{"num_hidden_layers": 13, "hidden_size": 128, "num_attention_heads": 4, "num_key_value_heads": 1, "head_dim": 32, "intermediate_size": 320, "vocab_size": 8192, "hidden_act": "swiglu", "norm": "rmsnorm", "norm_place": "peri", "norm_eps": 1e-05, "positions": "rope", "rope_theta": 579.0, "rope_fraction": 0.5, "qk_norm": true, "attn_scale": 0.252, "bias": "none", "tie_word_embeddings": false, "parallel_block": false, "extras": ["local attention windows", "capped logits"], "init": "normal", "init_std_qkv": 0.0385, "init_std_o": 0.00754, "init_std_up": 0.0385, "init_std_down": 0.00477, "optimizer": "muon_variant", "learning_rate": 0.00302, "beta1": 0.95, "weight_decay": 0.044, "lr_head": 0.00717, "warmup_steps": 0, "schedule": "wsd", "decay_fraction": 0.744, "decay_shape": "linear", "final_lr_fraction": 0.1, "batch_tokens": 16384, "max_seq_len": 1024, "doc_mask": true, "train_tokens": 163200000, "max_steps": 9961, "dataset": "wikipedia_en"}
Each number is 500 + 50 x the weight over the matrix's rms, rounded and kept within 0 to 999. Layers, rows and columns count from 0. Numbers have three digits each.

# gate: layer 8 MLP gate, 320x128, rms 0.156, rows 108-174, columns 64-127
# up: layer 8 MLP up, 320x128, rms 0.167, rows 108-174, columns 64-127
# down: layer 8 MLP down (transposed), 320x128, rms 0.156, rows 108-173, columns 64-127
gate108:515515459494542544458583471429469524499450462446510483505549575439453450466528525396519630466505571480596519385488456569494505427549597504469472496568526516506464472581546435463554452423533577
up108:453502509417449441440562531506424538435547454522452452639591493464388434573494546514464551564459501478514542510506553515488569477461440592465504513528437481569509473548556519484497535474416552
down108:524469574586582527469521479397543508521453422488455442456484508437524483469496462520479536524517492508556484516552539495428477429580438419489504487445525558542490478467400441533525383509404547
gate109:503396531601483499532501545460530530575471572527523471561633484479491406500458490429404488464591453482364622522534404492511503517441461589528531372498474523566584527532582510537490476516483483
up109:490374456559484536458569393479484605489507536507552445516447494610546519585509580494564530559482489524470504638406566507456533643510534557520609469532531423565484515355555516477508531483497516
down109:531435456553483476483533462507492543449541560483499500520484572521446628630449470513578452484424492473505568564477528554578555609593483511450507548482446608374420592484480525515455501467551473
gate110:499525540464465476555496545503488454435445600498482502537487422475522584418569616477485413521479509571517533463557514446511502337591545448526460504497652449509429625502490533466486474519451583
up110:511464526544540533506542497505510570541540504469469455460531500498409523442479604503444569521470495552559404476509483507507555485460506518495414463467580399377471559476497502528574484495456533
down110:400578555511491474519564570492413611453452499475474450558528568438529513465435563481423508514470464555505569508459476457492462459439492469532517472529560523604519581638491446511486460529473553
gate111:469523496501400542525568467459440532506415551481449442594562516470466529563509417445494521513542544496492516608530417541532477450498557484530503476450367537440534496502515497524565525496468469
up111:473539450559489451464631393532353412466529478436492506454416589496598538453444585524520463480614488429522470492442380409462520505609572544449510557593514638509535471511477464497493555456501560
down111:528545466603558458504522465492527404467473474425496493517514560505512486393547571517393485413441541486457475425491402448408531478450521418466484575434589599520507447538490521565521560618555469
gate112:477486532497503509531404515477481462440524508490445530524512462576470556495471512494469594577502475437511454499428503463465494421510543419450483552541511414546502542572422479455521566478494498
up112:463473579481435565516464428443577521547475599466425516557551527491388508562496541559542515484545442516527541498494464408550451423503560534537452503636532442572497576430460554438572588568545527
down112:540540458497499540540438478505522498612523537463480567446496565456502552484415502492585431471568477504516567565537434500649539528559537534639509436437563524396436475482588597563501459512485572
gate113:569383496545418484490479493568623504429481531524475520522475475459538419538563553497522478512560494546546477482396387486448513480520466571511515432503496514415447414602604498320415548479469530
up113:571472580498477436587480490521561524497551538489485449426563423531483510498534475460467538506440391516560480458449544429548649512487530482560447458509471514558430516544564419463465487517565494
down113:427542533563462508502465493489617505449458471459467479411508528476543515469519437402586459516499514539541473530540551424591503522521453549627443451579526475464388506500507493449430578498509503
gate114:477473494585460554547495454500601446450568447509553477413506552498576490496528477524558502524474518517501509387469494481447558456501458560479459455523478520473496468547475466546534550567547389
up114:465416399407413535519526582501530480571483546532635491400515478574487599420496584553482519469478578563503561548490437461520475500482540477474502525458453560400523522440492439503333511468493443
down114:451499501431462556518608533575547404526571521564501484536498550444517645607488472572572490463559479540418503419432562587466492551425443529590500513519424537555537591564474480447535483583519497
gate115:502457506433522500438532557465540516488491545457561502586523520481541396520515405484454484413533531453494480436526530548502481515516489440474420551482514462512559583531518560434454581444584427
up115:532552500449530443492467463428474581474529566487501462520480519422524481358500480471595491531524471501464457506555426525422516482434388454519433526405504493498537579447614478485481474388436481
down115:367476457485475477599455463430525538398493497411578605398431503383472471431400557493505540546457537525483487676575479517504527487462366456453535591530514516456462412455531629468419466445462381
gate116:430599542689501369478383527468592581452449536501539535445523573528529507527472478449587561503615358515525651429530519505433522515551491404473468446426462423549468538541636528483442445550584537
up116:505545555404401467494543557479506537463467534514537519538565500521543516485639498522479551628535463524495516412454490520499592428481509498543530450477469466548566523517491503501472528607427568
down116:534364533375490597528540407484436443544517537551540563563478416496541491428501592499360490467374589458483451584447440525557503498542506560487453512559517602515495458447413518566440511409397461
gate117:458514478484540512536552389566454502505535489484467509542468519558516522425446512521462512490460454484419499574509489465450468569491473546526576491449519514423509492484499382556495607453527481
up117:523522463469582549484502553532456516478474444468583535523544501551524550527455505453369453472562572481490505376537575505542441525523537535444534393442586511535485534497468435511604567572447548
down117:476476554473461373514487479536453505487509439483517449482505442452590456561527564445452522415502502412418481419483478538478491429562539454577442549574571475427477462518570496572524472521442484
gate118:489505546501474532538545548456455460492464534483473486623538471502528536521562482498559451539374474527487562522388517501489517524508602490488489528523495532464500484517568454464514495494469513
up118:524542537499442496411453476501487422479484486556621520548507496501576476565581478524476612557512488476458440481583519514455399508540469526492563501402459474536467489576603514437423492474542484
down118:514593402464416455492479486464530453578482533494495417386497487548498605517484557516405473499496463484526461421483535567436467570521495495465583626572526473509478582510533460469471448533485484
gate119:493498589501537402449545494582428563495494422574447483578477629465565458513573472495432497521458506493492487465547311535446577496401419562446571542454385586499553504505495499473628460545621488
up119:448474449491596517567497550424484512541522489542486502525544418529508526558464494542506505468554504453581460435517513480487604425519552582511502601482489525536538498532449475538512458541438456
down119:504431482554476531490458619471568421482477494428477438558542469471502563442553510447536497476436414496512502537534497551521571449500552568601507529430510449454562520499513512522454496548377496
gate120:517500558502599524482540503480531505532348469443472505548448488473525439513459563517457479526474387416451507487442507525522475498519559617511538545451532507525428452499588544518568551445502475
up120:484485469525538482597554393568505500594502514496519480632450496532418491584417504508538541462383441513526380540432438387535499473481541561477530439423367513581477510507476405504523487444530547
down120:503574435614494526454567448619434565439511385469468473462527563442437466546401418572441438436480483546553449546435421479549452422479533585441499444527439467491520459492386540551624504438531441
gate121:586477549544541484495552467543497526473456550443498481460497514476459482506521528515526381438456559490500526434505517500521575509531489534552510526532616483510545462480544470547518459467456466
up121:546484515474633502453591441607528466492449495522465494497482475480510409531509457457503402595568546539572474641415503496533552541544511474599480501465524557531440514519601557560487549481479557
down121:521633510523520414470480494408466440476408544447501595366538583426588502527566453423538464413480613449517529479580463505465459561483476554439468466512489512559498528534572630457503567565485368
gate122:521458429487495491454402537544541499533454555567501476500522485468511471459519577508419488439516494569507578474504535566492481515442584435496461430418476495482555470454479556563613574588521460
up122:490477417464465537424505480490459570520560504484471463506548564404401497477589482442521541508473562476499385472421543514491515491572400523473501552562465456543458492582581507555450384466580523
down122:510509501553502489433466465519485430474445494508494432492496495519557523567497438533491537567466536521498410514465505439555542467423572471552645504515483503519528541497458547516594489483456552
gate123:517513597565473596514589522448503567446533516519546415566595536452478510444491463415511414485494463540502498540468462506511493493523557565498412541553541491610470633504589504496497481457505512
up123:449488491486533481455531523509507482607461585540533540514427496503515554505497538567480535444483493434542420499534565585601532471554496520485589627375572575485462522478516625441508475474453411
down123:520516511457548420567485453531465510514404502541501467498529416505449561541382490462477452572464559598413487485427506591562430622449482482482446430458464527531454525391533539476559476487423590
gate124:573545555523459471622451496493502480467478430514473478498485511594599383569537472534557513514458510580412491509454354487511480443452509433500538483523522507557614418533525443503470503490487533
up124:482493538502517373469459484522545450461548503447636487525503465493520595489436420553508477476576486497514503497430557521555421492496573580481505482397476495497488487624489489530546500441536438
down124:461493490508563407515496454413511478498542482543465472534500521456495478566512500482536487522527556535449498534469471412461456527457515460528659527454488444547542443567532546510560445566513477
gate125:466540433475412508433496575631556517433497416479516442564484469485572541588510518594433576501488502486467493565509530524519387512514514641523492486558498474566549413523446470460474439483564471
up125:518504572487526406588419536633471593482432472565458455533437565498501498477476516511463442513543378527491429522404520443502476499471451490537538453378539614515517518457521471468378588484472494
down125:400432436504402450396553566536469544445477551592488473546511552444476544578377414534451488485593488466499625515435493559644411572485490533529483514475443489471506595548530510433520410514517511
gate126:490444500471500415531504410585604472583428415554561502405551447517585529555489550493468407522448496586481517526541508531526464452479459528490492488511518507482508487533487589543486537446470465
up126:484538503483394508483574567425551524443508526512616484463550464522535469495532487476435477582544496479578485382504652477564578578525445479546532525583465363461467403523534550486460518452498542
down126:421423511597508512533529614508571534483548514499606517469519482501599492441442463414501493355532502494504444390486420480515529511466569475546508509460534481509557500391513491535536554602489470
gate127:481629444549576554441498506520536482586403609495487515552533487544493479475564526519472521546444458415490585486479446474554569577527408487561552516491579484455491416542547536489502418367588521
up127:502471440531453513507424452486521455544444548497403532553503521480583419395521455508555514476577482475498536591491494489522508632591524515495529522488529514430490514509569437536496502397512455
down127:540424484429460489496539394570531518508488507532598493479539518446565463519468534585433597426528532656417522549503510522529527518475489530469493501466386478489451537573492469458569507507428475
gate128:415610454544459508455522447525529471535512492521473383502580487556465532518464444452488488455529498401509524501506536414446560547452524485481570508488389447507519485464451393499532550450510458
up128:559477474560555496485504527429344485582528525444526518474539487470525483525560486517494518400547584555553455490523496549468486488420461543540536545507462522587468543453535483488499532506552582
down128:541541580514529478486449506622514528611471582635496540482427493537498445439555483411486502420581506517447429524621522564477491538515547480493592496493396540499457504522499551484516544459536585
gate129:502481499538483506474487554436510425588494490514555567562461498442624549468504538449484406480636522497590523538533514559455466446511425478416490481463576472452564421471482513496474483442533479
up129:476549474450434506474507515489476487386434492541486486502613477496498553507528498440519493472414491526631525457499541478523545481524496424489504448522408521497595468487467549554459439479527551
down129:521570508476480467511482485527563559538506543522487516500487531399466485438483550524392531479485512442452513514463387539450482595511425449509469545402523469519491531503521459458489592562552429
gate130:464523498528481491553560500504563480523470476569572472569536481495571446598555556488531537478535493525591516475526499494499475547440479460495582523538546472445432460464513482496518517489590507
up130:503567539439505455425558479553499543504505494489484442516466383492469555426502502476491616496505533495493486492515450513503546492484521520503596500570478473471525507524534524541489534532527525
down130:465514504529488547526565416469387461539506536383442535464548526472608467553528446507511377505508437507611477459525535513470443496615472460433461434423484586584499438494452497519478541514597450
gate131:587512522504543461542465424450520417524467539522554487498470487527535531470569546489424409525496379542463512483491499574466501553465457492454435580513409449504459494533587533464459473545506540
up131:430509475457460560506565485523521474519570546536460507547462503487487486489568450468464567516423505546598401564527503464477462515517482538536549412556555454478512532514446496503510482525530496
down131:469486464542489452458493467554566523461463453455466500440521489482422471571447444501549541445504529503470503530499565431475438447480453502540547428494547536502541458531482397428529582472512323
gate132:482518491658496541487455475428469453494455400371569490529526502555440445447510464563438534548417550493449402493470533500508472477558415521443539517452463568470548557445591500433583395399592483
up132:563410539422549515543421469477464547481519506426416447542394510544541575493540515379594547423454552381426544499503528475438522474534460344518522459500457460482508543440617387482526563500509454
down132:590485487539536563541462607534513565560499406584524536510521495406501448588581508461546549457468449420506539522607497427521499370509529447534440516442508520524505465519527471511538583462412508
gate133:500447584481382483542559410523474539486491544549508496413630509454454512498543480525503497559523505477569502538580524482461472488585503481388552546472509532617556502434533539553438564424511533
up133:445484545583511404422625491475535483520394407525497555472463539523488537472557479435469541520495441449547436472492542462501480589486455407500427608521473392575449437515494416529617422433566465
down133:545499542572585510495489547493484516523598570555528482508421420473557560515527536459501435461551458448487537368522536453622553541515416552574561573505556460460433545529485443491419463547522529
gate134:527412460449499452527554530594484452404497522537435432544462522470510459462535456492490553507401425366599534414420526502458497427547428535551550538365527510446545526475436477388508553574446450
up134:580572429463561463418549482578493578431540583508474479472514549511474474539513527546503471474450508488438540500462443523500518430507528567517527527521445609537506513442378526429607450521425546
down134:442412464415569575459487478471411435627516638485495482416508522546526468520467520549498461485568508543499491556502485475451475499523475545590541484410541520458526497467476489497554529502450549
gate135:414510471432497525433386425553633504431582582534546448497537485596543500464570513478457489547478521483582502485546520531493522493513483458489479466414463544510414403475541483537496507502516523
up135:433503545601505520609471481436509449428528445425405518478527545514538574429562458522553386528524561445521535477574508437553513502430610503522467441493507463470511468493504462535517525431567532
down135:496507532443410503454568530486493477499569457642539476477503481479527512471532495501462531416414510488449527556426534499509451538463514565485539599494557480356466554469358397434502450465543465
gate136:469416538454536436532462486473417528403530529388520446488474438507460523476525511486546545605405478440532553542478519440536478545504570491440432474560440540588533517528528468457409487452510452
up136:466511576509440505447497550492580438513476516466619536462490525535507491474492492486566477589552536544401482532458485462572551507588529573385527428494473523444531505493523482633546450582474537
down136:532428492448470495559443479393550519464553427442479398516451455461493490494496476510559517531494521557481482549516633481467429458515398595545473562500497494546476453430465475431408496443443493
gate137:510517529479470511524504485447501622464513476441516509552536516499477404556506485535473545511440532402471465507546474463519448433475559475453413501544528537568428439434485542519534457542599439
up137:458585447462460480469435505507464503489493543554556432489357509467480499366445480433521467532543499454518461509504474512563503586643542436570545526526493510502533453482482523429525439430581386
down137:489464536469548469597492568506462552446525516517534525470556470496577571461500572577505500481431522439437567544442472474503521508532470520482467536462483442470383579522551432497562538457395500
gate138:509460592515503453544416521489432543533526497507530510507523441465429499465547493501447525462526521537402531531467529540510569455619566565497465515414548444436485587561465458500445533419510525
up138:424514459604454488467611572538508464518573516448527573495445534512563560435551473433501479475543512458624536501578471516520511497447457484566439500504479542526372528425567538516573490447545412
down138:522447440477546574548468531493479517513539546500477508447475526451433460545525394529523574558515562486503562459453523435446441548453487526499616530553476463509578491495436498531522445509438494
gate139:533511476525596439549489481551473571391407551537502540494553446435453579499586477551595548475509515499463514370499466493495492606569553524516465475428539553485557468397507550485497450507519510
up139:455568489552501315498515533472539377519463503496572509450520562417539592457543533496455508541590533562509500505526565446406490508506524464476566460409484643503536573448453515492439424587566457
down139:520486568448437535526522496454473477500484427495436592523539499469490529478396442528490440482573506467495469506540539420457530514504532571571475410386491539558543457525547498498469568451490407
gate140:569496466436461520515519372487509443479464529553495472585560499564457495500549565459470490444522492482523585476505432499444429600512463433438530573435565480452481463527538456378507498447412452
up140:467477444450390492521491575488545544526452534555434408577447530504454444391429553478535479481527495502445459562552479539513575413484476465469533518485560507569511482442481384566426571515503480
down140:432537564558581520524458537490558527606499473483516566495413439546425405492504446516555472488519452526534419414488497447513491491524486482573465551477511471522481566534566544505524468515536552
gate141:480610564511475521450491425540608607471513389559406364450519555512477384516483448347575525612522523472507483511601436423496477497458509522495534553497457472454529538524506484601479466479506503
up141:473505445508554404432480509517529454433499546515545594500485452528479457441540502531518512470508533432473426582404451565479477639508509521529527524493428499468486541496485559407423562553528591
down141:413518593583480430445504417488589485555490515545546478479566497483418518467441503460571528440572463527448550474561557524483540592417568531426440430511467460458599471513522577598488552471467534
gate142:447513521513450446470525532510440480413562501590517493538483472500541450562466488495400467518497493485497566514438520443404454546531458503519599473554547510482551459427516565519466484486446506
up142:461528477534423540527481461440528479528533528491495526557533398560435486524442535491447475517448441481482478513524574524532482429547446489485494521484622470494469585508419546465451480478557573
down142:595460458513464459554413451536508498482532484442496523441534534536581463531486607483506533451387497523434591367555544448462499502440464556509388487542563424504512469579499499451482507530437528
gate143:540518451389460511430529471523480436507488473438487471436533422442449447550513452488515543479598453516501512525412512522524495477460389419456531553492496472429472555579550501480519498493593485
up143:458584455504464503542433472429551479429577477484471469438518484503496536530483520523523453467457521479502468474389556486555567441528568478516541531524411560453461455455418595417492484499553446
down143:523506544421511498559556358474516475521550475543532513621472443494586416516483542490473462507465485445495501490431448505430483497521538469366592461476484464490569489520543550503603491475485450
gate144:445484447603552447531463480523459450470561453541523421419487579508534500558511538507479495512401628528454501522475463552514589429507555515469539537410574524476468436600464474425521442567484542
up144:526467564608484523454409544499510563618537433509450465499473556505502560466491531569500479462565427518467496493500558520515401610487546507437475480484486496457564441447467517543512469522539570
down144:508485587461462581485527505529495501558496467477545545587590572514479416512514341499469547468423518537521456523503511474432467464423396475499616450552538506469507434510509497538538554507519415
gate145:522557464521495456521588554458525519470446563487511530567451502550487471489414456498547482436440535431487481529522452440436549574475467515469467548461428501445520583582566485498452493498479480
up145:501491468532504451521526499506501492476492435448512483506437534468513488551541522579515488566485485464529489507448518534471520480523440485474522548606473541538527500457498567516448430497496517
down145:452510503533449490471502543501509488453528536556486493504510486457535570468549485410464559439537530552489507519545480513542556562570477524461478542471511509468421532533478438474501564513492481
gate146:534511415510457490411561450544501449466486482429492468480500562561504451445527510521502534500483383470413472497429473522466572496474495560490540514438536460502389514440500486485467502480541419
up146:502619557519522671476467527424590496511458430458461466503587493498547394586550405465491525546484510456444479478467537422482477459489472509417504568562561492506515461447521452483382549537466538
down146:469573501530510458396508523485533498523438514555511516489548554472478443450481472556523545445559500461477547436453423435473533486498438544479592511486596520465411564450591504436481519494522481
gate147:502512510524508525486471587589458545540471492616531470506517521550628457479510578500469412594532566508482508457408515537555508509491436485462489455563458503453446482520542572453572507475501464
up147:542546542503462501533480555451577452493560404564488548459472522576481486530447530493502530459588544491480554518443545447530545450556541536447513515477516499538493564575522504463455495360408593
down147:501382461476444517523619514431548488518490558486516547507506474494518480485545488419514474493436517488381611551481517485505555548491536571520421480584570561423534458496505480494501530507565524
gate148:497548520555513561465512650447526486490456412542496438553479526402474410510507477408559509494439534422564492491450535616470534396463475447474520454447462460495436524569489501461464534521487464
up148:521500520530470516457387497436490429426552465510483454510531485531494483509555479449556620507457597488436533454560607524514599458443487499502489473562516544522521570524492440563496464493458532
down148:549441544507491496490543558466519490505470489427520445489516551495419456488453483489521527446472533527471453478430526632551565503455504517496421574392547560534570577536464583571502549525536486
gate149:568539516345513559556505418566517521498518460485571534460474542488548447539496521410537533437482474437554449423442493464425499475524542474538474472489417536428518499522547514462537477488423496
up149:519515502435517453422459540496553510420485426447493498489517484531490483473455462556501524488466455444454497495518430538489460489493519615537531523468458438503516556449466538471444534530494535
down149:554554467534552535509521541489474474567560566578526506536451495521492503495618523511564571491477575523527521574530469524516531460528470469486501562581565493580493425522528512484501509451564520
gate150:528560512438498465491384427459413514419563523468477477522481546518583561505628547521560508484562590524491527405594564508561445527586479454501428504550539552530545488536416503482445509413455508
up150:538542504482569498489561377483475497537498504454516489505433448515511482500491455562489505389525501538468470436465563527527524494525483517410352581538468449505502538425495468499477579521536430
down150:526442568471464469553549422484415469529489494569461514531511586440550386483488543471490454542363500406397533486422487501495433563506418503581509563462504513474427517479538552426509529420568511
gate151:557402592452474505455463561502617531574435433514566523425541435446490474577479427539484546496485512550504449550451495479557537418482505488527494469404454460455591514558358542581424562484481516
up151:462531436391484469447424497516487375423494458449502484546504562464446505660494477510495515473498472515567551542489493529483468521550602495436510440474455543539426468458505414515507507455470563
down151:515462579564438491513554579444596485563473537436555452524466456543534420423542555509505547478460511438544480560473606439486552576481547487503450592551500625484510515502532448473423584427418501
gate152:520518564526598500490463488497489591458450474425550506416457526591543541521490536494544488454545493552493554530506526452472478490533472475517454459405461488507513460557588455537444642541499437
up152:568577521571481402471412567476444524470515507363496515429471552567513548516492499554494471395512428513465451498495502593436546459522485485510436509460499471519585449533562487490564484592546403
down152:457381472510456492571586540523470543507434548504464468540513480552522482479473591474556504477470490525479521549535464617549526452513504496579405496508500550525479439514521493473497532513499489
gate153:397602500480474608520460494530546463481571507579493365516598457441438468576476513534506508505509551389394518359506436509417450430503461525468435589588508559537539424513471402457545481594517471
up153:539370397358598560474368485465393548502546505478461520538503424539507596463466614601503550401543545598483558462516655536495584575609567455489473505504469505456527640496517489499508517528464475
down153:473413508509558451522391417416440612446522578636461510471492455427432648501572607508366506563572490537456485561494483591550555493465520460475436503530485508415435479481508480519449516500537522
gate154:551475493490497494490448553491452485543509533540591449438496473560527507531527530506484498555520483569464553489508520493505408518542505451510496592445414417456489563476520465527508535506474498
up154:430582506460476519453577413511552491517628482508522535591501487505518552441517480473511560492462526484585405539431482472519512511402487541480507483506485485520502513481431463469483466450491492
down154:521498464519518521514461540448521469554462482420485461500484507546443477546455437572520538482495516510457527538595524492511469480480462414459567396504523454514481509519473431479497507499459442
gate155:413494540556589409486514481410538475478486487497537465448480535433582465506514471472433418480531472520310551502538535507586613512407572438465398350488504615541467554529515485518489512537480505
up155:565475425511582491538531562553424582537578469489465455596479436511514505477443570555408519492370564507525394476437484520564514469505482590511510563515573528526459572436471511509482396524543461
down155:487505478591495536501533518425538536515510507496490282538543484467497432576539491495499511439444572546523486488453509512537454537558514534480469486472509560482438404474510490445488488494563447
gate156:490513406400562515394524516486534511466512473402391498611489534516511498536460445478465483486448548490396500491532595471520427602491531548491464466462494544517529471640577423420460486520556484
up156:530476460592524534463497562594494566559452595494482572536537470437403485512517463447540576516547477558410473478524572600480543509525532525476536510525542498454593499511471524391479521496524511
down156:519454551463501541552542576439473511481464595492494495508385568558502503434533465492446470565456436378556518476516550456456452424454568462471581504462509519479579453522474455611487445550544446
gate157:544540480362584600477442557609483455489525450505506501505413460522441441433524471575558543512535533463560453573471483488523528606569505559493599503505410574498436439504528482531485499507494535
up157:519481504535613489524442464480485415504555588484491451466502480461556482523462520488525456608506462545512481518480471522434464498560520503536530567516564485543542554499423495524486514561541560
down157:565424470485497550530558521476506620500517493517429478528434512497452449449584468546517469480477554397455508612528530496501446578460633559447585540487459524504545466476520507481503483450452475
gate158:451442479632494556483425602542569474506466544553489530452513382477524580520490501587468500453650495527469441564451477539485386466472562349490507458609502529506464496512509433451493528526462481
up158:399548522407506530469558553469492569433509513565502608503493485448589414564398458435465459516457446443410581555495547448615555496445575444515408536450376485586560291489538511539525459551532411
down158:548427563453440521460386436465520598412418529474498431511510542402525529496457453503429420492524503482538570495532565566530453505499500466486421583553471422490490482432513477444438494655430594
gate159:487443550466576552501462493483442510491472522538526473461602523450529553537462516459583534582562475574527446474481498568494386378448561513515550484495453534492515418596499522532496416443509513
up159:525574435492519402426485472471541542537436542425576545517464438480540506532495556608511604450543499461482443413568494544447549475495483545466525490485554493475554551424514545561470453565432485
down159:428542524512327597478435500494527493566455532488606500561553442506520463421624458451562464432516431456517529542491441576434579493477468566531586488445551462401483530417459519479472629497543609
gate160:486422614498483530569451537493523508433486507630527450450482446450502536467482495412529499588489364541503464551543473589467507560502447412393521460506508443454430492492546510431500521540599418
up160:527476384549529608536494537517546529549512421455495467533523495458508590463528530556498605440471478414501566563469444506539459400563487552575582568475546415534542538477438455463580460468510480
down160:439546523507577478479457491632580543524519455459538618496461441567517534471428513627570531458537510534615520567556482547610478501446540565452535520450532531483541529502470471516370481487516552
gate161:486553541589512573415601460536434532373479441430592469539488542445485539425398611487501548455532517574497519525523449435492578523490484536434436466484500435487454464484494551537465534568366489
up161:547507453470532517518533506457566573434415444438404505494466539504512485556414529482487465486432517488447548575494459535535524469397528513527560490536500546524535555545568548476458515509470599
down161:446584583475487532523460493416509535543560485464578528480469567408556532627396464453550497470575508602461588485515451562330546576484475589447632514465493496500493415543513517537401498525530569
gate162:490557408502480598488489561462464511548463513501492465497396477478527506432439518481528505487455591491509465489574477486489523382561592494394530496427552569458508510468551500493494469534479404
up162:540573559496466529459585552509504485497461474602450512606485377561528552522474532459519480534435527531487449557500442484346464434532512475532476495482461486445515491403451479595568486482590511
down162:546481533585552578541568498520463521557450414557489494579510490560584534493488525468511419527519495540550547580437440546506497579550501538504485564507430542513507511478552468504462471514580464
gate163:502510558565432539457487498529527518531499528540542551497413425432511523473512544528519559498486533465435437478549539508582453520504477565475471511446558352487555452522484489545449557416555476
up163:442506502539463460522551533480540452471548577457417538497555572486501515507562532511528567483422410508499544454502430470483454499530502531501513450448456482455448434520518462414543577520482411
down163:556571460426500470484446482593447552502529465495492577534558480537445547471568488438509508496515571500468415503493589479503534535420499467504583543468515525474499540526486522500570522450462482
gate164:465440531540554405498472510543444512500488469515522474506504514401487447594437503489342578548609460566457506491416473594538594537458509479518527547572545493548419465508478521533426516423546507
up164:556472470567611451574514531520515602463459639507483539545515539565440412545610513486539541433509482547476501597532517574433590504604442472532442475555468506538595482542518490478480478491451518
down164:519434599425432482504513418448520574460423516535461494437509434476482479531460446464529519474428408545462527509522534389582444439555449531503444481491514444451431531506457447562474460558482534
gate165:508543509557482448540515464516501476483552544509434503500542472495498562526582513473529463457519554487479489431536490488523438502457451440444453541502522490416515415508536564489407535460509452
up165:576529454520418419552462472451495423533485481510538550453584553514522444508496524490531494490391550549346412503514508503487501560560350497500541561541516408483431522561535443474483585512489505
down165:542427448471562555581501517487480419412514446470428435529558450562548530478490556466442445493525497587468494512534476492446520555368503403478438552518493576470528459459504508429491509540479452
gate166:427486483520474479516434519422577444361546399458547512505464469495452531483574490523504497611448505441504552474520472569499432474534414459509555532534527490469571494526508412508566514502491481
up166:499509486592529521537475529457511549483498567526482538502498499557507480475519581518478504518467510447508468465376454559406456519520475523451444509420460438481405615571542496525424512501452458
down166:514372426491465490477522468534492537477594429445534553567411411485509548537557534516494501508525565515550465507544464478558516424509462496548498460486535559510601523446516496497517477487446493
gate167:465544577536539516484470550491497510552446423427468594535496540473622469464553484559510472452538481437442568470534483483573548504471479450441491455504447461528492455452473489382486544503529543
up167:486374475563448552522606571425569482551508363507434514565501496370556575456470535504439464522531486492555592473509601505526448532488538500532528437477557585459530473508414519523454502496451493
down167:485498561486554458541474482551399532574502510591539589537558502515351516453474617440476533461500491400463488477530430515492536409483504453523480503529509594426576534527506594532588501469495390
gate168:613554557512450576498478601601495551419482481599424515478542419507523513477478523499580445522460559602473541479551526503457529420443562395522450528442529506534544465552529469510447493569446517
up168:613423460411465564510440463510407461456463489436475507448445430470383498536396534544516359499398451639510484483448436456382461463524542500468500513500551447473534413493514468525543465484529433
down168:556567389568489523438611474605470430492513531516578450456577470533454510507450591518406531499449490539624515483479586464538429412454476535556547550420493480475509467523469536448445439445494484
gate169:486486563560508463452426531495396489502548502580523511517503460459543612543518506581491491505535538530468518515538509536436463610494519532502488491456475612521585472500510477490516511489479453
up169:489506490461517494502489562515449502430454477548516498516400520488472512539511545534478530577501549511497518511595428502472496529415495544498578401447475472482590403474539451462458507504517416
down169:424554497537423477545515481576513449459517476508620510559593463415529542443488482570444530487500558537445542483564529499443458598485489538461452480506439547562462529532555485523499529523581499
gate170:541504500508590501565506480459502450561487539567503472569435390477604451466570495471579462618456488487462478461552517524466478419493517493562500412386485499433522419480504413494489472493598541
up170:506519490484532633468483466475577465541415564640513511498470440537622577560440452542588505525399460536487477495504458558465489547521484494557521494465434466425569565560429443475519437510468527
down170:568547531443496491586529481479468476456441579547427519520518550602505526524445480473424464494459419540511509422529545518494511441521543461554455611477449428482442469449618557425539574528405496
gate171:481484472455530455506460546506499446358565518449576520513536556537521534543533586489471501488543410525462505580524396489482522438534497547477517466545547535549539501437457460490543528591458333
up171:449432424467566551528533486572554536534569568444556505470562545454367541459460526606536510556395383554579475514571440556500502535547534402534466490448612522450480513550547491486579516466398496
down171:482419530491516538520548494587518498516560567495499580582519507505470536473469447578430574437478563551504450515535486566466542494539439508472369533492553465548467495613572411462470566420527545
gate172:518595503467471458455502541523513501509511451363472502533453535481700527409541494491569510460492555504456532512580530489499497451433463401460491441461525497500571525447473447466491446546484526
up172:499543442594489477532418476587457515421453564558455540494526481485484480455497578465435576520521576427550476495471537412545489621521589473445454473531374472492527508551440536522456491489442532
down172:451486549488540472493560437497538478423508540553517436625515480629451492499461470452512485544393506521515519505481466523498577478464488585513518480517346486569501470549541499530501466503527459
gate173:515515502492532550534483543621465542544486505554426600530482427486491509450504504503598573536537453472468400497469397546427616426536597485483521534462562523506572591511522470482553471407516460
up173:463525560539618466518527522486473546553501549431430550533437497491506476430525483555516462563550531442651512536533458490409383551516548533457589492514525448537475528501538502476558457563517516
down173:537389528529468427474535502519465514536386577516354425484574603570507436541446551522496508550473521454489541477490408491453509500562423537497475532535547434530579543465531458436463510509418441
gate174:565538487472588418456498537514521602463514509501509438452467455488474544540471513607525582471538452489494431485562508611520417500526516505529503419422504596547520489477504521545515563495473480
up174:516520432638431497419477437557558531501445517578513504536386508618483520492495524540360514489485421525539501609519438528544507471497423411486522584565452485482527377544531426489582521537464490